{"num_hidden_layers": 14, "hidden_size": 320, "num_attention_heads": 5, "num_key_value_heads": 1, "head_dim": 64, "intermediate_size": 1280, "vocab_size": 23529, "hidden_act": "gelu", "norm": "layernorm", "norm_place": "pre", "norm_eps": 1e-05, "positions": "learned", "qk_norm": true, "attn_scale": 0.125, "bias": "none", "tie_word_embeddings": true, "parallel_block": false, "init": "trunc", "init_std_qkv": 0.0231, "init_std_o": 0.00437, "init_std_up": 0.0231, "init_std_down": 0.00218, "optimizer": "soap_variant", "learning_rate": 0.00394, "beta1": 0.95, "beta2": 0.99, "weight_decay": 0.12, "lr_head": 0.0144, "warmup_steps": 109, "schedule": "wsd", "decay_fraction": 0.775, "decay_shape": "linear", "final_lr_fraction": 0.0, "batch_tokens": 131072, "max_seq_len": 512, "doc_mask": true, "train_tokens": 459200000, "max_steps": 3504, "dataset": "wikipedia_en"}
Each number is 500 + 25 x the weight over its row's rms, rounded and kept within 0 to 999. Layers, rows and columns count from 0. Numbers have three digits each. The size before them is the row's rms in percent of the matrix's.

# layer 10 attention query, 320x320, rms 0.103, rows 0-319, columns 0-31
094:483541505496481478496501486495436556491472525496505472519467546486483561521488526450512486512463
091:512519521487466481512502512505472565520502506491478498483490511515496460538490509525498521517498
087:511487571480492482488521466536473500511518490458541480536557517507533491529537483484510512532492
095:541477512536497500536499526481512504468535517526501463514498501441499481481480478481499481469509
096:491470514526534500462494482498477486472499499535519428514503507530550489501515509467514523503472
093:473487518430501493508530472525471508507509482516493460534515586524501547482470501507501511440526
100:464521475524481518497521482494521504545482520507495460466464498510502536533459508541509487517501
089:518485486494515483478491475504487522496494511468523482525506520502498462530512483492515476515488
089:549511500509472476466543522489490500522488508526478524532516503481504488468463510524535483515500
094:488502528502529495493508524500514506464478510488520499451492496493478523469524489515520493441481
091:464528478492510497520511489483515522480522523482511502548464489478524529459496482523480477542465
092:513533495471550522547540450511489515470480526470456501487503499488470478487511472514494502477465
089:456496461462491452500519488513474514470488473497496455464474495497506512500498515539470487528480
095:480491486522478498475477446482518490484484519504533525496504511519474478515551493498501586487486
091:522491505474499492483511491549438502492482467456522459522477473496492500478508570537488526484523
103:514508544493456512510516514509508475511498523454505504493485530500498525533523516550497507467471
093:556535474519512500506455476508506476515495476486485501522498490505516453490491540476478483512493
092:493523492580472506472504506452562491502503488497473451517479542491486510519494484476505505490487
086:490545542465470514525497508504514495487499501522528514529518472531485536516504489504539555517469
095:541489520532504453507460485499507468467533478460491512477507517522498514507497523489530469481519
097:467487473509495516507484504456503515486508492499503526465503493485509457497492482479501522495500
090:504491494479469530492516539493464457454502516472507497578534486491541483516484485535480509428503
095:474503494492532538476471516495512495442517511501524506532491523486504536531512437523526470523496
093:481499490506485464519466493491481474485483561529493472513474474507468544457524492535473500501483
086:501496461479477524476485499572467483498477471480492492500550502456496462515496515482487478519457
096:504464499535520486496532496492484498490517496539510514503493470523507499486484545488467529498526
093:482501525520468523479492516530480531535491483497472519478494512530499529495450519502474518506493
095:512515498505514519509484521503484527497490466497492506478504465507493507494502487467494485463505
092:573493545508510498489472498468506471499504440468501530551513490484505470524501457463497496528488
096:511461521479493486480518490518503500489481573501487543531519468472496484534500438550493502538475
087:582548475523507481478546515456519510470462454494502494522548510504477491478513513469486499506498
094:528473531436490512494491493513501495487465478498486453525475517484547519503506513504478513494458
093:502498458505535472547478503491516502522460516494452431492483487456554498532490508477511509525553
095:507492507526473460522458506506483501499492520507500492511504500514509537467448477461519529507525
092:513488492471474551543456496449512481496498538520482519478491468489499505519495482494490523512468
088:522464475487452486542504501507512522494516534520519467495480447465494535475489477502460507484510
097:529506485504511464469448522436535504514462447473493492490516512523522486548441505469500533490518
089:471499528483490506512516540499506520504504498480474498543528488471480489444460521516503502458480
092:476484492534519530536520518534506518517496516505532527521471520523496488486550498516537518487493
090:518500438546553465471482527511499537495511489493540517496498487491495510474507527508447505529438
102:508538515501467532495458511478521523510467524523496471460501525469462581511543521505487477490456
093:491503520456505470523542512479498535487495472476511493521495491486518535487530494484525488478506
092:447544540459504503511480513471497491477475466498523451467496511499500543493532476461526477512476
094:471488541530525487471427497541542502505500491497477480534508526474525465481511485530538545458541
097:563486493504530509503476464517497541447469490457504508515520508505504499482480492516472512500518
092:508477481481531531552530486487495495489477512506497465454518551498528496511563543484479517482476
097:506495514492498440508553485497507519525501500524540485514522509522478511462505511483510498505488
095:468502527547537489467564498488463525487497492523514519517482528527517477457481473514501490513479
088:522504474473480512511525510513499529482446486499516523538536546521522538456492520476532507508491
094:492525491489488481471471516532506539525498477499478504481511537509530503505458495485486544528469
095:475516464497518416514524492488493519502494510510517466530474488522520534517506531523513528483515
104:512501521494505439490505502458492532466513563458523525484514469505568434469481515473497511474485
094:467493516489457533504503495489520484520495547477529521492467504524526451474497496506452519503514
096:470499495474539541533482488519504497504479533461507512468508530516518470484506468501454510507501
096:497555523523481506476451435487515473560508501487465471519484499538517518505486498506484519531500
095:488524454582457486486500514482503508520481525494475471454507504485501541527513491487502555510474
091:499507509475533508510499523472503509525493506509508512490465511482498521434515467504485482483467
090:533466463475437485496500492489485451496499523524535494482503485496529524529469536509492505487512
096:470533514486470570500490521520472562498499468478498492462465470500458479472565512511494550520505
096:479499542481492567524505545451502506493476518484508448494495518471489542541515510516484504485501
095:527485513515490479502495484468527522527478504533504474531489506487512476507490473516486482467502
093:553474515506510510483455486541478508510503462532482505557474482488521533493506495476465529481536
090:487501500489519514467476449505508488525499488522523507528517467474474500502537500436506466493494
098:527504485475500494486491499515471486497464515523506531547488480494521497525455453496491515493505
110:465513472475504482467519502469484562479496524490509481532475512467469555498462491476491549491471
104:477512515515484487496482538514501585519502523491504479497445485463527497564518514521461495485514
109:489505573499463506490515482520493477466520528472510499525542526485478484515538505500489526523516
105:487482529544491462511472516518545520481526506521468435513484486460504506515484489490479460503523
106:508451494513529505495492456483494486472499481503516468522529529509539478511507502477540527474512
109:515504503490489503537507469509500493476508531493484456521488560514491497523478507486505521472530
113:473521464495462526514516484502533502522469507554484477451487454503473567510456505519490473514503
104:502476471538519518501477486536536519518491512493512459514473530466511454510517483524551472502491
108:534493487484440495489536510485480552497468500526495521537504518511506505465478505519508463513515
104:451477552524552493491479547496519501472455462534497520468495490505482531471527469526493469459498
108:442509513479483491521506470479529520524512542511543524543482479488494547496493495504517497510473
103:515502494509522515491523467495482498463502554492458519511472478498509476454480506538484515505517
106:497482496468490475528535487504475507510481502523504491446481488501499505490516512517503495551480
109:466491478510480475476476441508495477477453544528524513480526512524478513536533506499499563482492
103:488486489436500505510503485527413498491506438471463455506478518467522469494515535489491552491531
105:557487525508489482532520506525510482505484502483495508509516516489496529518482520530469505456496
105:527529500493508482499483463493527470505480487501481442511537501507498505514510514469494470499505
103:476523514578504521506498473417529522493515493507479451496460531530458479495483500463516516530478
109:472527504493507526486478484517504466495518478509545484579540472542527526490489509523507560488492
106:526506522501492462479495473538543435479512481453468499488510489516471499493479515465519498455488
109:458499453505502508500470502541499505493525474507489504493498508515532452506475485494534500488487
107:476487536433466524474472522545474429489504508488547484530535478486513493502482494504495474459495
112:469512497503485506526488517496496491442523509528481501525501505515483517501513459506526485539482
115:462508507467500466514471488498504481496473551495488507506498480480474511483513501487518441508510
103:525485471482497527504470488538458497472508452499494515482527492473499465521527561486506516527450
109:524459487534523502499498458488472476528499496507481494502523481493474497463524472509446501501522
105:486519528516483523498505498521462528490467529464479478538510500530514506494461518498459533478484
109:523508498487521542527479532519470496497485456516518488452483460521508491490502481476522474489479
103:557505522514503526513487510480544460487524459479492516523525450497507486525506480516499493522534
103:496461486494533463476545486530515481494491560508494542541504484503511488542503455509481516520460
109:534485511489516469461525513468491516531498473546496500522525519511500508463497472492551502504489
109:508507527453499529505511475513508527489459491526468485531478534474512541503517499505476509506480
101:471498481482510488545495481484543511521451502450479431497521471491555499549485523446479493514553
104:511456502517500476516449514489485509512456525505487496505475494461524521489461473481494520506484
109:508505501477501500527458537448517496481489540514460495452473489519483515525507465483500514515497
106:497457499506484484521506522502507514495492534533517497507473443491509516469462539473476495512510
110:532534507464528465476475538431544486536493478492526497520516488527508485543471528501484522483525
099:458480549494497486483505493485522504485507488514473475518490507492463460447485493484513491431456
107:476469517498522538516523520526534510534476502510492523488492495497488463499532497490554525466511
099:523501453520556481451518504535508539489525501487522487528519501471499486475540533483491501519465
102:500510528497496494488472469475522522487514518508504507490516475473494552519521525525476488507526
111:473540516512504492527520497466484551488493491477457504506504505479529488494490525467497513472490
110:476564516477495510547516520476473544480508499479538482503487497492498531448547474485524508510473
104:484503531491543501481518506535515524541479521516491481548487535446524496484488510515515507451500
101:518501545513492507458472489515462577452505478464510546544493468513497478492474532503473493528516
107:502491511455543490543499495510481538500509499460461441492484507510516507470548588484500507464459
107:457514531513480483488553503482498489508510514502564468481491505545464511448533504497470492510490
109:477489544534560477521553499514496547507515474513525494504480528522485508464482477515483498488475
107:532506471469513531510507484495531535481463484513517504500536569504517509493469474478491536495486
100:456537501521459515496522533539501540481489489512513510480520528496500540479496485501533533544502
105:452526465499491443548522509462514552476477500525522488516486492479505549512507528539504524484522
115:492525510490492466529532524479486512444507545500521497485519471480499500462459481473466536478489
100:502484481511438491537515506481526497536451523502507524495469472518479504494514485494477472484517
104:504439535497532528522482481530483501500507534467475514517517520529497460512515489488506504510486
110:470530489510506479494443444486503494530509528495430500534470472531500506484519513513480484530499
105:471521444508455504476507502491498481524487514510476484458472485478456528530500511533493536478495
099:518515459472539466518531509485466510553511512505517488473466542503486472484487493494501512469491
113:525487462469462494493507499491478476466484527523534484492509491492532493514496544486500503523517
106:503487522500480508495494508512482526472515479516496526480508455533482489519508521515512524503509
108:491514489511481516536492524460493520485464548472517472488502517498511570519522504484483516522493
107:527460527514523469504484477451540533514476501518468458486463475480481482510480508543518471491531
100:511488506525509547504485465513526498541457493512503481503496492471519549469503489524493510561560
103:487498509490538527442482466497532458552516502533502508520528466471517486518541504442485475514495
111:514505466521498479492486463513442495506508502520490556531495495512505514531512462458549496470490
103:517518479491512529505487510498537535471503524512466495528511511507482504497457492480452507497493
099:517508531523475499516501530444476491449488471502466509520497551498540466525495509501500495528494
096:498500522525506469490479509526499514494517535444483498508435463432486520520501503534471524471522
107:459475512485507482477487507452489498492475477491495505530490471485497501522508545541527513510518
106:466483471486536515511515471485480452470483519498542480495519463473498529494494522475493497491501
099:465510485512520457543522507506480464480443520510478529489525488504471516507481496500497480503517
108:469496508507503448503474438505491503455477512513477489477520477512487528468497472505517461500493
113:509463502556498502493504474503517506515517522471474494517529474524528475525454501478524500483531
111:493532481471499496549557498501531531505497486512519538533468470501490552490511477494522480455504
100:465494492514529504497471512502527502496506480521490523516493464528496503490506495534531489530490
096:419487533519546531483475451488497532511492515496503491553442524520491484514491490492519496497509
094:510522531505523496506507448453522494520527495476482519544476492486533473417524527541467458522546
101:492494527510498472506502472475454475430514539479504480486484502503505485500551495470473473512483
095:480481503499438506476511488501470535486513480508492515533485527504496499502510492476496525488454
099:484508509488482493510527476519510504465517477496529497502513519534517465515496516443514580492569
095:511558533519528520485497460503496499510488501490471495487509481516493512526493457511484514496487
101:519485466484520499484484480469547525517519504518480484539539526515518466520520482510470510513523
102:503504496559528542506522511499533468508521465510475492519506532498471488459518509477491491513539
102:519529493493508488485499491539475463452490494474559491472510496456490519512481512548464508470494
092:495500549513463501482478469456512481465516487518493456471522489470471499493508481528500537480509
111:476542450465495476488499542459530518479470478497530512494526490501496490471504502501497513491494
104:505508480490512523499476495502500467519482516501526503534527546510528489538497497522535473502527
098:458466522492474528522513507499479499462518473506478508545516527508475488533497543484487505507502
103:494536488433505505476539550510489503534471534473517502466467433511494538484516477512509519499485
098:500509514499477523512505486533489497484484491525522502484504507481484475503508522459513521480474
104:514485489482553447556483501489481489497497521528508537521498504469519477518485531485522524512527
101:503507494488498523488485507477511505514467516504503432496503470524458545532482504484513542493491
102:545489475502518548495482511528473481505527472533480514524503499511487509529522492479481473477493
097:545514515518526472496445497488496474461528479518516477517477466481535490497522446492471508504516
094:484543496520534456515555462546553509449485512496489524548500481549503493479496485505459519510484
098:503498517478502508500486527529513519485515481526502478501495479532494524501491503450544460496496
106:477543495479515524494476544501458451501506475550506496533483488476511523526486515454524518474502
103:527495526479504501485511497489482449507481520487453460492461474496512506527547498472530564520467
106:520476495500483470477472525472430461530506469513495484519494513523514471525492511488493505514506
101:461539525503520518505460485489510474506499517490497505462490508545495507550495493498491483487479
099:516490493492487498523489490587527508513496498529512504519474470506515505482489518482483501533530
103:496508433533497472477481480467529468483533489502516479482529528512469498516496484507451524506499
097:472507511465491528455492523504501502470519476497539467528501474532459506549493529491482483516461
110:500538535504552502504521491523488502487509536480535488494451486457505529490514462512487505502516
102:480486500476502470452475494531493507521522510505544474560510514506492522522482498475520458501472
109:467552522482489479489517488486498526461518516520493525535486488510511488528524498506525490509459
098:476531501503504498523539502503510549483482486455519504505526477491529513458495533517454516447457
097:468536536470503541488515473519482528534507477480533489503486493535494494536490476474463514520442
126:494484490528526512487503499482535489528508495503489509540512508452518475506488515478500547462524
108:463527493505476515527505514490490534490498521533479507524514509504496486484532510469484481522489
097:483511543517478553564498465523509486563504506508518521522474475532547505519508507460511493489497
093:476492539507457494441500503477482488479499531515551546498553515500472491514528485486520515512487
109:479490548533534497521517453497501505499506474518512507487485505519522468503473455489496486508503
100:503511446486506469488488505469526507558499494498583477531522489516449497492501486473508515554514
102:469496487488488510498510487501485511523524538485507486476521498494440527517492569503500482506498
098:451506515543480507522477531488503516512506548517507473514451483457505573525493510535486493515463
100:542507505507504463510480489470506537508523510571499471526583493502450503469474471456476459510508
100:463495509516465495500487495519465487519489482511514473482521538543507479479515505494513517452506
104:506504473490527502483477519539456513497497510526519502467474445479510490487511521496488494497494
103:456508469491503504500486472519479506557484480438519499508457500507510560537500522505487489499518
092:461527530509469518528474504539514521530523510484456489481442470519494523522522484493503544549479
111:523516471551527513508546496518476530489530505564515510491475508484494507485505485497449467484470
090:509482472494466484450495463477483505506487475494488495542519485493483544510491496495516490494523
095:471484524461508508494508518457462491504513520468496517509458489461466476486542467489481489495504
102:470548503504502482489488478506488498480487540487463512495488484518498506492483462499496511527509
088:498463482507525452489544508473553494509498512513486503510503474508514493550545494527501498505480
102:545437483493495487526481478480521514539496465479518485529487537489549515459487497510458474536539
104:463556537486497536494434467492531523472495527483521479453528506502474492521490501473501503520504
102:517471483513511500529552467490478496519510493543516511492511482494504530502491529507526462514497
105:474521455456514486446535491451493538467513526480476490538483516492504521502470473478487522502465
103:473534523509491488494477528476485550527483486488501495492429488478496475559533531496460488481517
108:437503557519444508494509486516504473485516516454533479497546537499458529515539503514457529548499
102:499478507540499449478483528509522483468510518523496449509507488478517486509461502489467489495495
107:496488511486478506523478462493473481459512520478545450496568536524549494506522501512495520501493
100:509505496505471492539491453497495498487497492512499465537498546527505510512466480490503504484561
109:451507456506489493505502487477511483525479516531483472490490498464491539505460507524490469530503
101:481478505521534506522472489503490523486485512483527484523452486469510470505528473492536466503477
103:516478500478426484478508528484502534504488505546465491520530501517491514476486539535502471503516
106:474482539513546521467498531509540502488456516543491518484465485485514548471496484514507469452500
104:439518510488484485514493451456498502509501544490524497537490475496521509488494477494498512507489
106:552510497538501520482521440490475493466529543482473512521495461518503424466499500552458515488508
111:499509474495508483543535518497471519478485524534521466482474524512510517485485501528490500546480
105:462515466495478505467521449518499478458479511535513513486514501500490512510490476520478564531483
104:499495494483487487508491490561420507479531442477479463494490496478540443511509523472464533506552
102:525483547531498494543517510517501482514521514472517497533509498529505518527492486540476481446497
106:538481534479485515455470485495513469483481491499510494522543485491508452500512504455487463511521
105:482490502565478536495509492449517509516518480502480476502465561510461482494476477502515509498530
104:473515506486521511488499429531519448504483465498526484557527476507516516489498527538511535478499
106:525516524514506460496486474522525432443500503448500501499499482507466486503495491478499500472489
105:488485448513494478496448501493509517507521488525502540490508496493509452497485455481514486491474
105:509479526441479487513468546509486453498493505499518510572552482499520488522497493498489461470514
110:453532485493501520537495504511481469480547506524495506534498471492502511507496475523535479520523
114:477488480472491493513495460504492494504495564487485481500488459491479543458526488492532478505489
104:504475470486477542507504500542516543482488440476501494481494487468489459503501530496502502531470
106:534474496534517481541500470483484493502502515501463532520497478495508501462495512512455512510517
107:505530520533488543480517503512468530485479512486498464524500499515489512497466513532456551457519
108:513536506480532562513481515502478504499488476529513490505482477514506477513494476473497481494476
102:529508517540550537499492494488546473483535468500493518507499463493492479502501487490484497551529
099:495491495491493469469552508519543491484489521490512527512496490461506483540485473492512526493452
107:550518508474501503468495512495533541496508464502492500511534522537456478444503487484533511526492
108:515521516466468546502490452504492514528479489529458466516473534499511547490541501508520497523479
097:484521452509539470519485494442541486504447482480469443510520450503556500540470513478467504497511
105:527483494529476496491485495493488530484473548493462496508488500477500488493455448474497501495493
108:470497507481489536536452546449539491479476528518463506459486477494469526512505457494523482532520
099:486452478473483498511484519503500471493549535543517508499477466516503490490486520481497498518535
107:530524488484455480479475536438538505526480496499523515503528510502522510538482507481469514492514
101:425478516510504499515496513513501513498510514472519461480468499480494472489493538505500467468491
107:469478505516528516503522512514521497523489514497483522509513538483467477497520455505570514491491
104:519496457491554470494484518509541564496521495512492525538516501494514482465509522482483508508469
104:473518508472514478489486500482513530484506498503456516464496519491498579538509530497470451485527
104:459518527485520478521508506476510556508475526505494507528489516456527495493502502487477505488501
103:519545549478490518532518524453470539471508482487556468521492498510507520490541466519547482516496
104:480541522482511488514513532520501518533458525495482440542476494466520522465469534536548523465484
108:509483535468493519469512491541475557480465483442511561521501503511484491496505534513494506494525
100:475490453468515516515512496515488533477526482442468449494471511531528531463523558477521491482468
107:483510522483470500472526482502514506505496488502574474469479498536504525444515494488480506502501
109:469497523515547482520546521513503516494539492534502522485480526520495500468474478518481463514505
110:526526486460543504521476477453509496491483523511498482530559529522522479484450478466496495495492
102:505508490500465499472521512499513524504487484515507491515543494511457528512483509530533572518521
109:430490475520480498534507504525529544533450462525520459510468509500496554525500519536507504482531
111:479540511484477480506521511476493533453497553491524497476516495492490496460481469490482529487510
104:506499471506430481512527497498498490552438495508501516471460530489490495481516481502493496486521
103:466452516501538521502470474517516531509504552483499557516514504507511461495538479496486499494505
106:438541487480494483457459459503524467550500518470460485519465479487507524479513502511533493546495
097:459500454528462487492503489514485509508506525514474477489485502492453518544482513494489545500510
101:468527478481533473509528518499498526543505529489494497472446548511500464488503498477491505484484
106:511499445472454519491515542517483486488493517522518478469479490487496559517476497482536488513530
104:523468535491486509495520517491474545506498470479513525494491433528461488510519530530464551459512
103:494511489504491523524476480493509496486452517497480466475472486494512550517496475492481472487494
110:520502513482509492510510493489543502510488479531507471519486460492488476532494493560511475502539
099:505454513507505525488491505537533494549479477506459475489487533472511544489499462537478512575529
107:490497491482511540445478488505520494523508498506498542508511472475481504509553502440518489516497
110:495475468524487461502491483503461506510485527516504528533481482512497544519515500473535503445483
085:488525509465501481511493501495535522456549516459465494525495515520510484494495518461528527472464
090:475504472498505519549456528528454551478505513500480498546517522507496449501505496494507505500518
085:467489530468472494475473519485483523495526496512496493471536497498493514532507515499502493483519
091:491493490500483484470521519524527530485464450506499519507522476525513484457493524475543501475544
086:525495481481491524452516487486481502477507478518499484484474531466496539499462455454491490529467
090:508543507469516465515525482546544526470533504469489450465496495501543536477476506481487443514519
094:478493487509477492495531484530474526521499567563464481493488450536482558477456482480528522493476
089:535494519562538494493501500514470491530471511506462513519481470491461467506473502488497513491476
108:493536499485507517503573521509476479513516513487536475499461489476481516500501482525479463467507
097:455482473464515528512477492544489524481489469503504513491505516464493549458524500491475501517527
084:499491543507513489455500471512521484467456482534484514516465545510544487479470475489489468544508
086:535496513482513450448524481480496507481525507490494504506486481491468422481535499505549489475532
091:484550499506520479508512478541505514509556542472514536480477453515523485457512496507474476536501
080:467534519508475496482477475467505463512495479508522492537503532474498509522484476510471495483513
100:536469481472450525538494463520486514490508494509492503502456484520499508549474500497500517485509
092:496472511482502474539488485494488506522487490526505513508509502520516516548489470500477494493528
102:536481495477516472496470476506537509538492497551492503538525494463510426495514517498482510479491
094:503505472530484524502519515504523458493500461515506453497512505467533471492461473481520480498506
085:526517483516462499497497484524502471508494524496515511526522466510492489451483472535462465483504
089:522480513499499482468465500502529513485516509529521498529507528522511509508489501474486517463541
088:483481482487507523470460472494502527475457521492507532491497498506483499503522506502481493525518
088:515528494537473527511503486517503540454508520482509533498543546487529494520437482512485504475528
101:513468510460505508518504479482481508464457516504522536517522489516504488468486518463509467507495
091:485531524485519481492529535530474475524506492514528520511475500496479508432522534520487484512503
088:479504472494492502549510542492497489442469521520518463471498469482469512534512488464454460531444
096:536479479497514492519471480487469500518532546517467493492530494520497487514457536530507539487517
098:521485518497468513477495520478480497511488485485500486465517499466528493531410479469488485483490
094:484527469496526534531465507505497484486474469538505551492467469489462516513490513527503529470492
095:486528516477498506518485485494520516501485467525519506486523473523503526507494503519453504498465
086:467497497531483476526539520514487490474537494495502498515515493502494463481476485522515516508434
105:544451499500498485498480500527513490479510493529495479514507496509527489515456517451513498502454
105:507511515493482544485429477499492506495523469527478459525542528548535477555515490486498531512497
084:486509497485522512527512485466514496488459491512514441485493497528531526540552444505495566521491
131:547470505529494468500479469475499481504492495521464502506525502509529456499494486481524537478524
093:475501501507503489533491522504488485481512516489512501479514482511515514503496499551471543499512
090:519492511511538489528515520517558479442496488532516482490502474464514507490459494486486526458507
093:551525450459461483500497466547524516516518507473505468493519558553483496500508518462491513473518
088:466501490494456533480513518464516488475497489521512460502509457508479499483509508505549493499479
084:518516451541488499554481494532510510516488500499496492495491503469466489499490494502539513477475
093:527511501518502512484477528514541467549489533501492512500511524505504500477472528503517477511519
099:483515494514512541500450493477520529468519537495487512458477549505497516501502516490484490503478
096:457538514483566463538494480482537475510524501517498495495490475492482486449520489519539506508451
095:529535500510497526544498549538515538506491507527517514514464517494490487474524533476460479498521
095:460520480518517491556528526492467488513535498535488480462479445482464501519519481519513494508477
100:452484492480554483489492517487510569498516521519502507514511512528478501483532496525517481514510
086:469511469510451533558528488521533501519492478496536459514512477532528521535535571496503505509460
103:457510557520481482529539486519520484460497501510523521499504512518476493464518495525452486509450
081:537508496536474471518487469511502512529521524487493481516444504502460495483471513512489496513495
095:490477518505503531483498525533515508526473469458502524496483504517513493477485503532448523498491
082:489522537539470534476498528541506537493482471517493489495510496513477514519490504516505492495483
086:497488512533523494493518476522460512506511540517523473525484508472517468488506515497466508519466
095:479529483505487462504486544468519504516502563511476518515478478500461525463513478471492472494505
088:469476461506470538498528484524525518512475484498549494511518501547495445473539530515512532492500
082:463460518479469464512463524509502533513520520488545521492518539501538454450508523498474467488523
100:518537509450506510490513527495488488539486501524486495467507475526483541492511520500492501506506
095:482466507522465509483487493503513558471497517492498505509568469499521487535498502556546460515533
102:455522538500479512540513507516504546508507508530567512472440519473480499470525472506480494510490
091:474490447489491505462478472527501462478503489498467481476513497518509526488538538512538477469519
083:478524504493502518481438507529500503522519511494486483494513521535503485520554504498448498490484
098:485545534515488488536524482471517484501501512494530453469501497501478523520479499525497494505436
094:502471543506544431519512503472500462498499454502499463520531484509524490508495504504511512503489
083:515500539472486520494486505509485476491480512464502496506448525517535540446489502504434490471499
090:499489490468523516495491496495509515474511515500469516501482495500511535507493540457480461481502
087:511503507479539529524513511546476495513540471491484472511465482490515526512498494500503478484494
# layer 10 attention key, 64x320, rms 0.116, rows 0-63, columns 0-31
105:486475506494533495496512488499495561481485502488508533538511513541517536478492524534526545532447
100:453455497462523466536499533502508506497532467502493486461497511470508484518533536527505552523470
103:504527523490529484462452514494484475523508510431518483483529494520478483481531524493506489520494
095:504472484541539476478515485506502512516477488506525466537492501492512511446503506511516435516507
094:489469485532490518487465496461496522457462528537503497550505555500460481494518485487483506483469
101:489515441507521496499493487497491475521519543467515458502518493553486509521535508520486501522516
089:471495446559513486481473476538459495452492515499522519504529517473483558488448532492543472507499
096:516507477525519475441492502493479540529528525490487499541479494532512506485500524528504490436492
103:494557509497491514502509496516511527472543459496512480493554493488491514533510486524536558523516
099:494505493456493520515472465468511473519483530562461503531480481533508519475485538499529505486466
096:522494544463549456500511475486510487485529520487500465523491479463547538471517490478467508527512
098:539508497475466485545480448518509493508483504517516504460529472466514515457508452523458494520495
098:484508509487497502541508547511463552489458504516499519511517504488483502511484488527473533493469
104:488495533524438485501476517491537411492465488531542497470490530452509473481455524477487539547460
097:481515512526505488473552528525503519510506486476470459520489497487491486498500540467495561533475
100:481511505504484518482506476534486486527545509461535499549512553542487494538480485477504502517470
101:544516510460490482517429514484506487520507488488516505493475474498553464512498480477450541475477
098:468520513558525539496504515478500475509468527477467508503468501505482498480548519483492496499509
107:472519519524495470482464497514489477507524498503537505489522507491497481505495516528483491476471
096:526501526451514563526526459458497514518525507505473498485477477582485495468514502507513494495479
098:520510504499502551473455513509463535495491540512479492529511502508511475491450522462457526472509
099:464530541512509562543553515492479498496465521482500532514527530529519455487531500528496487488512
106:500504472479507537482475533493451523500539483485462517558475506497570518478524461516460502520494
098:491496500463511492463527452482487506499538484518482496481458491535509533479518487489501489522485
101:529446505516482493491534503488492513464501524561500487486482491472481482501540494432477485450502
099:525495526517491446574481469468466498520482534502520500529520486474493534529475541519486506505505
103:483477488559484516481517530494492485492510485493487503451503507588450509460505464480462493476525
105:499509455484523552526507495502512511482464525491461498516510478494493570504484504431508495490505
100:544513497507513519492531492459493498527501482498496517513519481519528461526475484495533502539525
098:520501508471507528450525480484489477484497497502502505503473469506530497475528474536464478507478
096:519527515487494495523491485450490513507541520538489500525549529542479486573507493510484505491534
103:508539519487533541480459489472527473522482524498481442495463512500499518475494462524538486485492
098:524482470483520523462505464518515510515465442525465482519507487478493555563519465505469523538499
103:491480462548452524497506463491485505511476523552538473517501537489472496511480458485529507494486
102:485517473480522485487461505524528511515508502530531530531511519494512492440525481570503525466514
105:516482498484487486486484497505554508500483541514534478527531498509466516514468523512490523509521
101:511502429461518497527526480478562515460502483496518487483495518487508486559482535473481507517532
095:470513525480509556507513496544495502514511478445471500483480431511518445500468531499495517469484
105:513498483498496477489511505514530465521511541521494471511458536481510500543551461523499537520508
096:504500507465501537480488539556518512502523538496548485490511476530468468510500503480481492494517
094:528541508495470530481512517495567508488507470556493546500514514522473501528519508514489458512489
094:465511510463505512489506499476469476530498497482501521492480472489535510509538507487489528484518
099:493494460488501544503462520482517507481498498540540507461499487477512538498530511502465503515509
098:461493509554516483536525504522546492547543524499504514500460550458527501504504497489476514477485
099:526465463519521514523488500532480547536475488470534463457531556524470495511451501520498500501471
103:480489502501453510518533498499523496507502526486512478517483506501525555560513470536493523485475
101:499474506567485463476529478529500492457462455534532500504503474506487498497525464515472506494491
103:478525538476520549495497494499471477483534502493471485476545455523445528509525447529486501563512
103:493489493515468510494545472478539493505484459490548464482506523486475461534547504507533535515504
103:460467509511482524437550475492469526486456533505460515519501485517497521559511560508540504544479
096:466507491496520489479513499508472489494518533517503465497519530501502513515473531508461549535447
100:507528500532499507530509535491477453484499538537456456494534506497499487489535496493467530512495
103:524460472488422512485503476476493480549500491537487494493529544573529479486482482509435512504512
102:495485503519533493514500521515550455449515494491491452500539512521520459516539522514503467519487
108:447555542526532462488473505495478500558497517493491458494486492519540504538501511490501499489484
101:460514526523473477487491524501452495506525527544487479471493504480519513483522521488476521513516
101:493512453514503503563469514497470478506522499525519487537475482501437448535514535464471499476511
105:503537517498509482433514498501415479510498450509441470541506495490503521518494533501492535502488
095:520509522535485520475498501474471462550477509471494527484448452489486506522489505487496482502503
087:496491512473487484479505457508506563473483490517544489461499520512483537506495501514534514438468
102:470484510493487472505517477495503479505517470563527518513513520487501506517515448512466477463506
090:516510516519494477487443508442519495517469480486542455539490527521519512453490498497471471502529
107:511514476486511554454555487497459496483487478518490503473493441515496507478497499427451471539480
111:518491467464492516559532453533481481516480498498516520475468497516549520438478508487509494492450
# layer 10 attention value, 64x320, rms 0.154, rows 0-4, columns 0-31
099:519485485513490529495504537504481466536466508496539542555521520492474531498529461514460497499534
100:497535507543497511536464518483529535453505487472479499521464537535557481528531528501492472492495
101:494519492505473499535521501515568493509474444465492518524484503568528522508450532525486466511504
099:478508508507497520500494531478535509467516465505511502516524485540505525473503514490471505557513
097:478513530545509504511516467524499504469471464481511568503491479525471502473492458493484521475530
# layer 10 attention output (transposed), 320x320, rms 0.118, rows 0-4,64-68,128-131,192-195,256-259, columns 0-31
094:542493507468495500523462499520534531502489457471488494487526491533518486529522530503494510501510
094:505466516483517544464493495546505504452523511527505476462490506517461495518522480474480516507455
091:462489508450499463550484482484483492538480519536462488521530492523477503484491512517457506531555
089:503512483518496499480463461521523500494494480529540499468462457508491536508480489473551474537549
087:515500534491509473476473513499533521491506478486470506530517512524527526522490536492534471503524
101:474454517493544504499476499514505513539474454498479555476549475492500484524475507493476498458482
102:530508516473520463464491534481519468516487515483478539501489511487522502487490487467508499565484
101:457497521502472533500503498486505510480492511508501469512494519538543528507556520519501462538505
102:509516498503474522494521517461485499505498488510543478492439498471476492454483509455513493500459
103:488484507510475518521497535511514526498511487519493514481491474538478493475474482484480476496497
099:531555486473509488481491488491519498512500533530560471544485503520526495471485479516518504523500
100:498487490512538503506494471487497512558518517487514479485513497516524512509486508505485514474513
100:494507516522509507491484493527506507492506516482503508491533475494487508494473502473498525496463
099:488481511556522461525567502538499466497491517509496520507505515504498504534511526487483495457518
116:483445512527516500458530502491506485545514506488500576498511510472489480499501498491461495455461
105:509519542484494512530497532453512467487473498489485506475501491451499549466498499494488493528486
112:502516516493534496478484516480494508504488486520516463507434481491516495492513539482543409478495
109:498512483488475496495477553461493521513521469487536500557483500489491508488480528510490507521472
098:485517506491465497536510491477485514451533536502508440498458512480503529503475499492552496537512
095:475510480506470473530496478538509509501502454533512489522532510535473473498487517495509494476534
094:532516474518491492459487496500475484490508461458494540467508506493488491531499454504516596503492
094:492517520480506485513477501512473520489511539477443502497550489488479486552541479534481526509505